Weights of a small GPT-style language model, trained from scratch on English Wikipedia.
Size: 9 layers, width 64, 2 heads of 32, MLP 192 GeGLU, vocabulary 2048, 0.678M parameters.
Architecture: learned positions, no biases in attention or MLP, tied embeddings, capped logits.
Training: a variant of SOAP for these matrices, 5873 steps.
Each number is 500 + 40 x the weight over the matrix's rms, rounded and kept within 0 to 999. Layers, rows and columns count from 0. Numbers have three digits each.

# layer 2 MLP down (transposed), 192x64, rms 0.144, rows 107-191, columns 32-63
506490489534506478531542503489544538520489473505513501499449511619412449455496439482514459512440
435482528455533513450518504512505516479492565547500443434500494468512496515542445602517596499570
498511452491537463526541478480497513512584472511484563509541473439512430466550526512534497405443
527501511475493464509458532519522536441486481511505519448509450485482434472482546586462480478536
483527479550505531531469474478516548462544511443475484542412467492582595489455524493533497540511
466576494464467501463486457490541527533518581549582522463517483489520512545521585460463507474447
495581480530561583489455469469557531497483543581544506475470487534493440459500484474507473464564
597568521468429503435479528495500479515474501446526530503509503530491498550457539451521456502514
529518521548499446540509486477503452463400463539501468474490450505492542538510497531490517499513
494478494435545526521408467512504511520430530444538518507447510528427465540478485587507495507492
522573512518484506513505527483519377450482514504502564461502527559490500533491573477463421476490
463454461524431528476482513556544507560520516536457479488515472498461500545503487534516536545525
522493454508427513477508528492442447511470562497453461553462517426499489560514465545482529480513
493443481568532486463538481527447509470479551476553488480434532493436548589501479564414505488489
447507521549437468498421531475507498487464458544548538444529463494432532411530514520472514477463
521497489429520524574531455496539571483569518501522474458461515505488516514545526562489499513515
503477507578435570464538545505488451567489525491503475523520483505480514523493480408517567462539
480451500536494576513440511565447561433488476469499443458441520487472590434548452458461519506486
524583475416524524538502469482555540522515565482418517578471451525479499488460514489464524538495
468448595465477482506529515446591488493486539444573451499522540470521557448451439548512466460530
428494483493536540527522527472516446558515533548515520525499511488505428536467538512556511588535
543505498506467510522512501486522539551434594530419488463500510440529491478525476465541456527480
475573523500529534591469488465516556416492479443505483511444501480483588544462456477482489533475
555462427508536530448450406501493500468537509515469522559504430503454518476551532437513507552500
483434557514453480473596511515552484502497507532484488545525455499511588467504456558534526542532
482531468471567459486616524509528543542462540528498511472490522440569508460496553499540497445511
554457494529513566528535464476503463507497539515502478538487600518478460388505494477496567500544
461521566347516485436512519509427482507578512498508418572591478542519479507544483534484500458574
564509529480541515483536462366472488457563489477492463501524501489482471517560509525473576501480
509462561552525521520556499566504547505528446516464416453492481479464548530527460516512517505505
494518465425455546504504480501552552472385536525503516480466574451451483502516488485421482476456
447494464585495518456475467427475438494557507443499555470478562448506422484504481467425459529452
489472440505577516457470477445537473497517533438545474549506450519554513459484502573565591514506
510584504518436465517526494539465503467485523520532491449501499503409530517484484467525589535477
508518460525458489465521531485494459521528480536530590531520487416492527557488486547482476467503
531454497429515461512436474466488526521441498486517500502548530530574526518529551423506508421451
550470447518479495462511493516584500494489453525594543485525541484500455539495599519492555532531
453478535500529494480455460429449418461488482513501476511439576549499498492540562514454498482508
495492444512523579474510499556464532482550493516574484494527557375489473445476530489518494571484
450524462508545455539497463514462525555514433479551507485566531475543549559564428555444468466497
555456507513494462494531491406453560492549499445491468536504533448604486460513541504436425459537
422563547520514481429471525521490509600434476485532437531502531539420481468440463501451494413524
533548472412482503583563500507578549497481511525484521501491571551411456464500530554466538431580
498550471499529443491532508550543519515512475482520547520494449407513492572456518491516472483473
472499521450402522475548481496487478452523547491495461467459554506460522506570550561423490519478
520515525519578499526490468480466446514531473483468449493464477452467518551495420516491522526459
527427490533522500530453507512535495572568403460495535450492515431531478483492499596488491536423
514555565549468496544401511452459460463482443490458496508491499557475536519537518431536491472430
527502488471532470484444484515454500511476435510525497391503485450503430481426502505555497494506
553467449485464577482447486516412510525466472402550460514422473510507489540533508495508405428455
455540551396463513491560536448491475485471458467488464497554550510484507492456463428505513414514
514452456567492488550454462474544495534544490504413450494500476487503530483459526452433575576497
484443559493506446493463454525561563587448474534524499526551451544533588507520543515462556546515
452490510460538434534477421473517506464439478550449423484551489531479468476511551383497536542567
472495535528582503476513388514535495498470503505440570521557531472508522422447551518471449461447
532517526554511519544490462516498483565497464560559526544392475494491429553417491567499535477471
529458462537560463571464488526500500533530484494507520468499468518451451478359474482542490587499
453475488467491514486549487534470487493459550464536422485487546505578470491548520536579527523470
489542493453474519525543459582525515470546477461508534442465497639509524563491459469535534539463
481527579535584534493554391472550573510575429619535552452534418548514467489455541507515519506481
506474472510461584566441478534507520537521492474438590520499434556553429457427474452479526441489
429522509465490536416523481472515441475479442443505491517442501493533526582441492441476445526537
552429472455489540560470504489491486488532481563524572475493458434514514555515489423384512519472
485459533497562534432584505545495446544504441562425488436515478499472490650453479478468484466584
532533459465519472504476537482478612527441508552537504441513534465540517495514441561516426496472
462478561507552466513478479469491474446536459518581476547504524518572424470442481483464504496558
535529515509544490483550481528514463537440517445543448482455635472526506532518413500490478505485
489616528515441506452522514490615483462506480540475532449456527532478546506552497529528472415505
522526503534457502467543442453468471498518502489470517499509465432584531538456508551486540566474
472483542472557474485523446489502482576513606507482526429497492469481510478585464532527512452549
396558566446477465481484514484546520479522523470483501503455545534523544545526498468478495532519
499584520499482528541471507515517488540574513452522553544460467495579563431544488507431557491543
496490452503505580504494484497550479498474550535573489520589450505487472489538505501571607488540
522487511490495507581532523568484549506558569514546517433496539566521508458534549380530528478434
503512536561475432527541489493458552518494457497477489478540565407444494490472495504522554536573
487432529466486568536520541546443520541482453473511465491520492480536563508478518475510460529489
514499587477511515466502515474428417479498433579521509439500537477536452466568522472530481530468
510525527515499523493461474480501478486463531421390451460473496490524520523466464494491571600447
463479491469442505549563507501487516588468476470462548430429506507500472500525556558467523506471
594440516499517520535463464478547527504520541510507421515429506455529456465474567561491545500569
428489501464437499501525464488520490522442494442540538548452497561509461481483518516538459604477
501485499535492464390555507509592491469493478482563499520508511445466447475497541455494532525442
492504560500556511514445522502476476453515556439458432491479520454498437378501518521504475518501
465482430472463482595484558520554517525501469575516541407475517498529536570535535539474528519543
475474472485534516535518521442478477469475556453502499599434535521543503493528461387485512540501
# layer 2 MLP gate, 192x64, rms 0.112, rows 108-191, columns 32-63
593543444547551513493487543523516558493549491526495523494521506480481497443470481525485452519476
484483509536443521459500489529505438445418558464496466493459527507512560501407478441443539522564
442418452457473551530493466436551535528520491428503492463527511491497522556477386557552454565494
526515527496480449554543474536495411566467492492486515508574548563394491551550462536518464512452
526467484485504493506488538527505505508564475545446455489547438532505532447479459502480540471498
516451563491464409462487509591429379531551494441470507522525553468562442520519520518432477503459
558534450463490512476464502571513472458470503479524524563523470507458509550533531515476461506520
440462384463480493576476517453529506479554521428471574475470481437465521540507418561505540592513
540484491463533453532502523462498495448563415462442519428520486436531580429493447443490492548572
530491539467523533475490452495485571466522481525509416495531448465500527474523463512532560465504
501453459491447550507440452560498532494499529501493476492477466476501501540472441515500490535489
448522471512482475470567502488428463403538568517505535530455504442455445499466510539508571533431
498457479482512510509522478422482483482508465531486539548481528481531460518516570476460535550480
475537463493516537477504463548515458445479482502510500519537406491552467445518514487476435497421
497538530461546503514516473487498503482569511508540517502492534545530488536533477479520460479484
501468523569440582464495511525517488546490510493511499515549478538432510499497482420520584432497
494509431475551447489452578470465553440426515496545475526503473496492590509527481495464522512508
558600493400472492490517504503594551461511547461420491554484474499477514489469527484493556526467
494496529534510558459496472453514478433530418430466540504515506486480555542490424465473456556467
566522547426445460513515537522506529468461419531491517494473443531503524404510491509430516442484
497568500483536462440506507474464469490553533489427527522563482516532446548541507471566443458508
439550518514527543528435513550533541416482496473500523560439500468475514526459481526505490523498
460528587483489447579557511564485496573439454481532462427476601468517529511500453513507508469490
501462511426478512525462460548432485503433446449528480500542502513530459542505501493445555498507
411434449515504528562562502557516589502487474454506485468494447526520490448500456494517499527511
559509473528506484519550438522479448496508525557429455531517567392488455425478544449408559498474
442515548567550508474514544459527545502522568487529495496457526527447505456505389508599510503474
433473400505465473485481569630559512567522526550499537493478444515522527477423569522504477492506
526512518547484491480476456492519521551473486472538490493498495541449480482459529446463458483495
491534484567503500576544563438521549516536470497500527464474463552572397446490487538506546488547
494551484462597485484483535524505445488510496453447507500483542559550438474514442457537418516430
432503450508620538493442528406491484484479478424475455511470410520583483493489499514500544527478
450540458507515479500486398503502488475525496453462507497482486564521508516544573435450539459517
546485434430468427486485533532489502518523506555527546602464475475567514521445515528450533479498
514546567534440493524507532573542501457498520503483460555443457438470484446537438561484495548558
490525521471497499578431540515474405520497527547453473483502516607520443531558563495448466538437
523483452430509462452502535520479508563553487465470538517508545516537480546499499469480471468513
505543529557538527503450470514462548541489497433456463503432505518497483518482441470431545473599
445593482567499489462491492498538526596538468500532538533480490413485569466563453481554457500580
478554446534488516533456439565553491526473489456537506452468512559441517538528494451500547573437
533485528500489516485438491534543430479511468462518546398455450454601516419591500515583532458449
466488501483478457535542507449481531492521531525466503568504550523526575475521523471499527547513
566492496533570475506501490548567527511483493454527504517461451421497528600469500537476466510507
508487483480550459485497510451535445521507492520503532464461549486514496497433497395525481505581
519499488513470471448394455512475467443476568523506462507539540491495466517530580493503527489533
512473556533546569538605528486524489553611442479598489541502531422525533526515494508534500501500
451504515427442476541595500535534579478487547453474490456467456454465495449489429556524429493500
488511515462558483537557447556553532529494532522503497585546474503572530468609503498511484458507
524487436513526496467444506506501459556493457473559461522431472494522453497552494416562401428534
530463578499489455517468519531530496527568505574558480508411482472517451528521515480492499503472
502499506541503480475551473523434556471515479476494504527480504502489479485544511523506476392481
547532490521489519493500548452450474417589536485459523514476501451436469469517444499520475466464
406482449507491477540453474405551486473439426551432452454570507540493503489466485434488523494494
538456496462439521484513542430485546547491521541554436522438460570447471536573490492545517531502
567551429500495499505470554479420544486523545386448464519552538567482555517514569456494546487580
510520540462421508437523454542524511485476483464467479550494536487529568489582559496392456426451
509546507532524485435470535575499526540564501533480543537515479493507537457505538468422478492520
501520416550486425532452576513470536555485554563504460486544422380498462466486527518499521510550
524497525453530494465507557554480463437452551452501475564429515486420529513557523501546480468564
464542470525563489492539486500499487478510480479542446533523535483397573563526585502519448547506
445544505472490520404469445454542441461407489494432492477492482523526562527480469483544453552530
564559515525550541517477518540518486507451529555528535519446548574552493543446541426503492575457
531464475489478466524493494438520508480476582405521597571518559480505454447517577539488521533443
477506525459468514492450503432588384446523414514452458488506473515463506488544462510511603504530
541461495475455544491534530490514522517512510500451529521452449482424517502568526513570502504522
462493494495433546493445541480537450482532467444478559492526434486519542465526554479506439461536
468623537482481480447549530533536530501550466510486544490544489530493537446534517478506536398491
441497448422541596519566566529455522483520477505518532495499562511448483512526515468442468472521
484477532498511500500522512448522476527506555504490540459480499460506536443535483532546513515458
540544410504520546544445443541437488428500474471528552482522504447467488491425591516514529488538
571552452485436474507465486554546434517567485472458488490475560521546521485565504542454505531499
538521540526518454523512533517480544548495439479462502512432527479523491542443537493420390491512
489518535547512481524514474562474436545497552535535541446523506499507495501471469455469529468472
512481460488588499497468563499460557497505511526477427519526529496457511504463511458456514509457
492499509486443490563529550381440488556516456485392469473549576485495495488564499594530485519479
512499534447530437533528473488521511511555480540539530462441549493475486428517491448487503416473
503540454524549518483470440453453449496556522431437528467517463539425507580451523534473546556518
515471462543528545506491504416457486467438462449489554525467525452479519565515525482461512409515
463526470562489463474470539527445454499495459421509571500575505573474547572496423439488440475438
543562480493551482450437539469501500491459520439490534505530554489482487506541548464476512516494
519535503487544494567429511529433503415506497569442530433499541485554444504498543499547451456539
497514483539529538554439565591546463453526508418459460495483478451466434469445504574457532479490
533465541478516463513517483532503484515568454514580531550457475544550494556582482473541489507515
489565483494539534552486495469472431480539487477498514505494474491494576534443491488550486506516
# layer 2 MLP up, 192x64, rms 0.107, rows 108-191, columns 32-63
475481480538502452514489486491482425518465478531502499506468419482486489517534504453486473442551
515534460506519533460464477547483455483481525441486519496425563542513520526443460470490596553536
512495493440457572504591477543516508545594466510477444518455528491578515545516474468529498451483
512506514449573533509513593495529456489568494475444450486510526579437530522482524534551428508451
527448494529542449545524547530465489457497431494425455570502493511460478494489453511524543555514
558450539459485414542552460485457556455523437452440500512514521513462545531541518458484490503458
398466527499540537574546500514473525448485510546517437485508514494439535531531427536485513476504
474422451446494479482546447483488524545489549403498480543480520478479541545520453490463497510469
474503429596436469496539447499540494511515460526510520480530533455516546477506552440442527503505
486508541427546540485450468545520515379495448569471469453554491515514544501483514485540539418480
476474527568559469531579536413485448486532500465508490510528575548504502474545552442532490479576
530460579488462495490457471492468480594481434531518467484570522512486528466559450481437471456448
498572484491449471521434482489574419552511497490466488484552443513540516417519532451547522486439
534506448477587517496573479507450491507573562484478473554479514453576483565485507492490517546519
530461468557447521441440481564483448513486476484475515582589469450446498540445469489496508506463
471489528457495434539544516532445502468492458522528530512452473466569518448466476549495406476444
536518536519415506541550512434489521462521523448453496459521482549440528486486532493543449523531
535452526535475482470499553475493462494455455513549444434557537494491468554455526570524485483535
498519453525540464464439502565481535529470476597465539458478489510462451559498583436489539539463
483522469434442500466481582524507474474443458535531553524520449485510497499483524479490542437503
425485493498486499513437486529484497457475416498542480491486524571505469492529562565422529517502
496443513528457488518517587555571545500508517493554562426494517502467493504492536568566516487524
443517518483515526460524579523560490508511450424471482490489552510516532481508450468467531496477
506605406533542482471404487487451448500556507479509510499484497515552463474458535551509481461478
496550564445475491460500421498527502525541458550524521520484519435476491463496508525514489482472
487549478458448438534435505520540476463469507478486466478489518471487505523494420534536418486515
525454613624513566504544437554524553465512476571501587565498505430530484524561508414497478573502
489485527463479508470470497636517500528424529523490529535488493500509494520550490482493459491569
416528459459509451490514521447469471537497560484538546484507550551461481506486562481494487492504
541604522560490493499440544559444465577569469543487508502492459545530551512505509532534446492482
533489582419482490563557545586536523501508476575531468558491446526509548504515515541545513480508
498499495508425532512543471557423528489432467549475515442493570476454520556541535486532469587483
490426556491578495449494526465548481562507478478440509486506511494580525497523525452502419444534
486488481531523511586474494513499504478524482494498388475478487550513494462468453486522562514446
535555509463468489523483444543500523470488523463534549529546463468444545485521429544513529490520
459501516484556520487502562520454536527555546487368485473512412522478530473455468442399498502442
560486480473485529530553558524573572507518457493483523446511430451470540519452451483530468524450
483462566470524412514537553465596458510450456490499492501476457595492489508537503511547462481523
524478473552437507459491478453526482496486519488470494469478485516436427488513540499611496571469
437518512503517536521441489521469430465538501442521537481441548547431447525484454528514527528504
587449502502504537534480472483483452439527541483480606501517495457588551560554554456485465542449
528506510418459492471542450573574483517454482478461490457495541556471388498464491480562494430484
536428502514490509551427488464504490498492535575432439485527488583479512495483466537505596539524
536505491556578493487436471518504516495477520469482472496497399510519534513486448480541491495464
506448569477548398450427493508485487530533553473538507521490525443507464440505497493489469406516
496511490508490538524501496476538496547507484518477438427518510499441534430514407542536448455524
493518499442447482557491523547492577450449495478480487495469460506466525566455461468497481499448
445510498514510534543504462475548558513543543512436570592471519544533533542579456536491489477457
495512518526529442510568491438491460523562582524415516483567485414502472541413528536500540569490
532490485581517434484439500481520526453531558464501544525460544517463524530522442551523504560495
464493459484590515406459553484521507552411542461571547520501544515524486540535513527543503499538
465511501496555503463467539517391482493469505442506567483537546541488555503492482458491517489504
516473598447493558483506566616541526582525486496496465516538523497522484469465490514553503513551
578478429446457475531498529499489508500491419454549482542454467502521578572531528458428532515471
481487411502563468510517483513553402436537537440460455434500520510519487527553496454528487575511
425526584439481523457481520429488469517503513510514531501526542485534525527586483520420446412526
507512509506497483566438540453566502503557468525478538496524489513393500536501446507439468480519
463560445553490423533435520489510464522524504539523558478485584506539459555482549565447539484491
499495557477598537447459454542496553451480556474498569508479545528487518451528497438492530501526
462556464488586520448514494551478509496506473513471475500507503529424542547525585498485472505552
532495481491548455580441489428564515485473538497492570481510475539468546493531510528530525490490
462544515576574477467498518540512509560480497434519451524473468520445493495469496573558513439536
524528471425463467462482503389517488535504503523502494530502530527520525468542485481546506512525
509530489587507504512514490600485444496508515476468531561511481571497517458571570500455548524502
458549509474545453485491475471544487467506494450517527579487455537475524503437539469566513449517
458446453502475504488434502510484546499528512507513525507538417506465466497510495439549541487552
476415512515573549523475475524431523522466490472470475485579454457518494511463534486469528546499
459524454493500537489462536528474503459462513507537451426519541513416441481481426478499492438564
509446502530519575472498472501501478521497492517435431512432491440510469495445572555503556491556
514506448453472463546505458488483438453477476538551514501517453436509474505429518524498512428466
454450491545461461478571566528498466475522464523558452530571478476430442567490542467582496503525
503529522480581449480419514506500471473507438477525477489434498489500514503466479541419428484495
479542534532492510396486547484524456485473509499453508582543457449431479537482440540496497556549
468501425461524483491570446486530464519513479472423558507491556467567566514486504449531509513462
449532492522493457531424511445428554522447546508550526568591521450424524522501506476500504527566
515497532550445546544560511550478495556528454465477444539525494496511502518518579517599523563463
467484517509491433534494525554508500604481510516580512499525507519528470491481474565553462466586
505471485549538522451453516433529476397493505480473428618543461488498514531480487486528474535507
478540523518465469437449477500454467513473515494491517481516456535519550578542425437498521494497
541497501498586482497469460515472507408548467569444465521556509463479541507468486504456544401489
527515503518504516490513493496500467489562478588443499483498521575543496485515434487450539436529
577483497555480540528534460523585570526476488435528509527424489449525511513428498490508491495514
534444552552566533432476467536409510465537540380478466540507421477419490442502418515558451537427
542570520525473512428478526568537558466563461508493470423521472493467487498461508576507486451520